config.yaml
n_layer: 11
n_kv_head: 3
parallel_block: false
init_std_o: 0.0
init_std_up: 0.051
Each number is 50 + 10 x the weight over its row's rms, rounded and kept within 0 to 99. Layers, rows and columns count from 0. The size before them is the row's rms in percent of the matrix's.

# layer 6 MLP down, 96x320, rms 0.135, rows 81-95, columns 80-159
101:67 73 37 55 53 62 47 29 41 17 77 31 55 63 60 58 56 63 58 71 48 52 58 61 42 48 70 46 42 59 43 57 60 61 40 64 38 59 61 44 38 30 39 46 57 61 41 52 53 62 54 65 40 58 51 65 44 62 55 45 52 46 46 54 52 51 52 39 27 54 47 30 48 50 57 41 46 55 47 37
095:38 64 47 47 54 44 64 72 51 46 45 56 56 45 66 47 50 52 31 25 49 70 55 47 48 58 50 49 55 55 58 57 49 34 56 54 67 66 55 55 48 53 44 33 40 37 49 63 37 60 63 71 58 57 51 40 39 59 60 25 52 50 56 40 31 49 50 49 30 40 34 56 47 46 43 66 31 53 51 58
098:51 44 35 42 45 45 39 47 37 47 33 47 51 51 36 41 54 41 71 43 42 53 61 55 64 62 67 55 46 51 43 45 38 48 51 53 43 36 49 49 49 53 43 56 47 49 67 64 30 32 36 37 56 57 60 53 45 67 53 62 57 49 49 51 45 62 50 49 47 63 59 49 39 57 49 60 45 25 42 54
097:49 42 70 28 52 50 51 45 31 58 49 37 42 43 63 47 34 58 81 48 46 58 64 41 45 59 44 44 36 64 37 53 59 57 54 27 60 52 52 46 57 44 57 38 51 58 43 63 63 36 41 56 56 62 42 63 64 45 40 52 48 58 37 61 61 52 33 59 57 60 56 43 51 44 48 48 47 48 61 47
089:61 51 55 51 40 34 58 49 40 45 52 42 58 54 40 40 38 53 47 48 42 42 59 22 39 51 54 38 45 51 60 59 30 47 44 32 53 59 81 36 44 44 51 55 55 42 54 63 47 52 52 66 75 30 42 45 44 46 72 44 38 45 47 49 48 43 83 49 42 54 48 51 70 40 33 28 60 44 50 45
100:69 60 51 41 50 57 49 37 38 49 70 41 33 60 65 46 40 25 64 54 56 60 46 49 48 37 50 53 44 46 60 48 48 45 61 52 57 35 52 57 45 47 46 49 48 63 51 39 44 46 36 63 83 48 58 49 36 64 58 43 34 47 59 48 71 68 46 56 53 55 61 56 49 49 36 51 55 53 52 33
138:51 50 57 70 60 49 73 53 46 45 49 65 48 52 71 53 66 62 50 53 38 58 53 57 50 64 51 42 50 57 51 52 39 46 54 66 41 51 45 61 57 51 54 74 42 33 56 40 51 38 62 36 45 49 42 57 37 49 64 36 61 54 65 45 45 44 46 72 49 50 51 47 55 65 45 41 61 63 55 52
101:59 43 65 62 43 50 53 51 49 66 59 42 68 37 46 51 57 61 63 40 52 72 41 44 45 62 46 55 48 48 40 58 55 60 36 52 47 47 50 52 36 44 48 45 78 43 52 64 40 59 54 57 55 40 61 49 37 60 45 46 56 41 55 53 52 46 57 58 59 50 48 63 47 49 50 47 58 45 58 51
106:56 41 37 54 47 59 47 42 54 52 56 56 50 32 54 43 65 44 45 57 61 65 51 74 47 35 50 72 67 53 63 31 27 42 57 47 59 53 52 74 41 39 54 57 67 49 50 11 50 55 31 44 45 64 44 60 55 48 50 40 43 62 43 64 38 65 50 42 52 62 47 65 57 65 56 46 52 55 38 58
097:47 56 68 43 64 59 50 38 52 52 61 46 62 45 41 52 40 46 57 38 48 55 48 54 43 42 50 62 37 31 40 47 56 41 55 64 30 34 49 53 45 52 56 49 42 34 59 69 49 46 49 51 58 44 56 45 43 54 43 39 46 43 51 73 64 39 52 54 48 64 67 65 62 40 32 42 45 52 13 51
097:58 68 37 57 41 41 63 48 64 58 59 53 50 48 61 49 39 61 45 45 38 46 55 44 62 56 56 37 31 43 58 61 50 57 47 38 40 61 47 43 55 70 64 45 45 45 43 53 45 46 58 59 44 34 51 53 53 50 40 40 48 65 37 48 42 50 61 59 43 49 61 45 59 45 50 54 58 59 61 40
099:43 53 41 47 54 48 49 43 57 43 31 32 47 62 50 47 53 60 40 48 28 61 68 48 48 58 47 60 64 35 50 55 48 35 33 32 62 63 64 63 54 57 58 45 45 52 32 56 36 47 35 51 54 34 40 34 57 47 61 43 41 34 57 49 39 34 41 50 76 43 49 46 63 48 48 53 57 62 49 46
095:51 65 56 36 44 38 60 55 51 45 48 39 50 39 60 49 47 59 61 54 57 59 50 47 47 48 68 52 50 62 39 50 41 44 56 53 51 40 74 46 45 34 59 38 73 43 46 33 51 50 52 44 53 29 55 26 33 37 53 60 56 54 35 42 53 49 63 48 47 39 65 42 27 42 61 27 44 48 52 36
099:55 63 35 52 49 51 63 52 33 34 60 48 53 51 61 59 54 49 37 40 43 51 47 50 47 45 50 41 42 53 41 54 57 47 50 62 46 50 57 36 47 41 50 68 60 56 42 63 40 56 59 57 38 75 53 43 65 58 40 50 47 54 57 46 53 72 60 64 45 67 52 62 54 67 70 49 28 61 41 60
096:57 58 59 54 45 44 41 53 62 50 56 54 55 57 61 54 59 46 42 47 50 40 48 47 41 28 51 42 45 81 42 47 38 47 65 50 59 58 33 41 39 38 60 53 58 40 38 42 67 55 70 57 39 50 35 41 48 48 45 55 61 40 53 41 61 62 50 53 48 48 30 63 50 63 66 57 68 59 63 32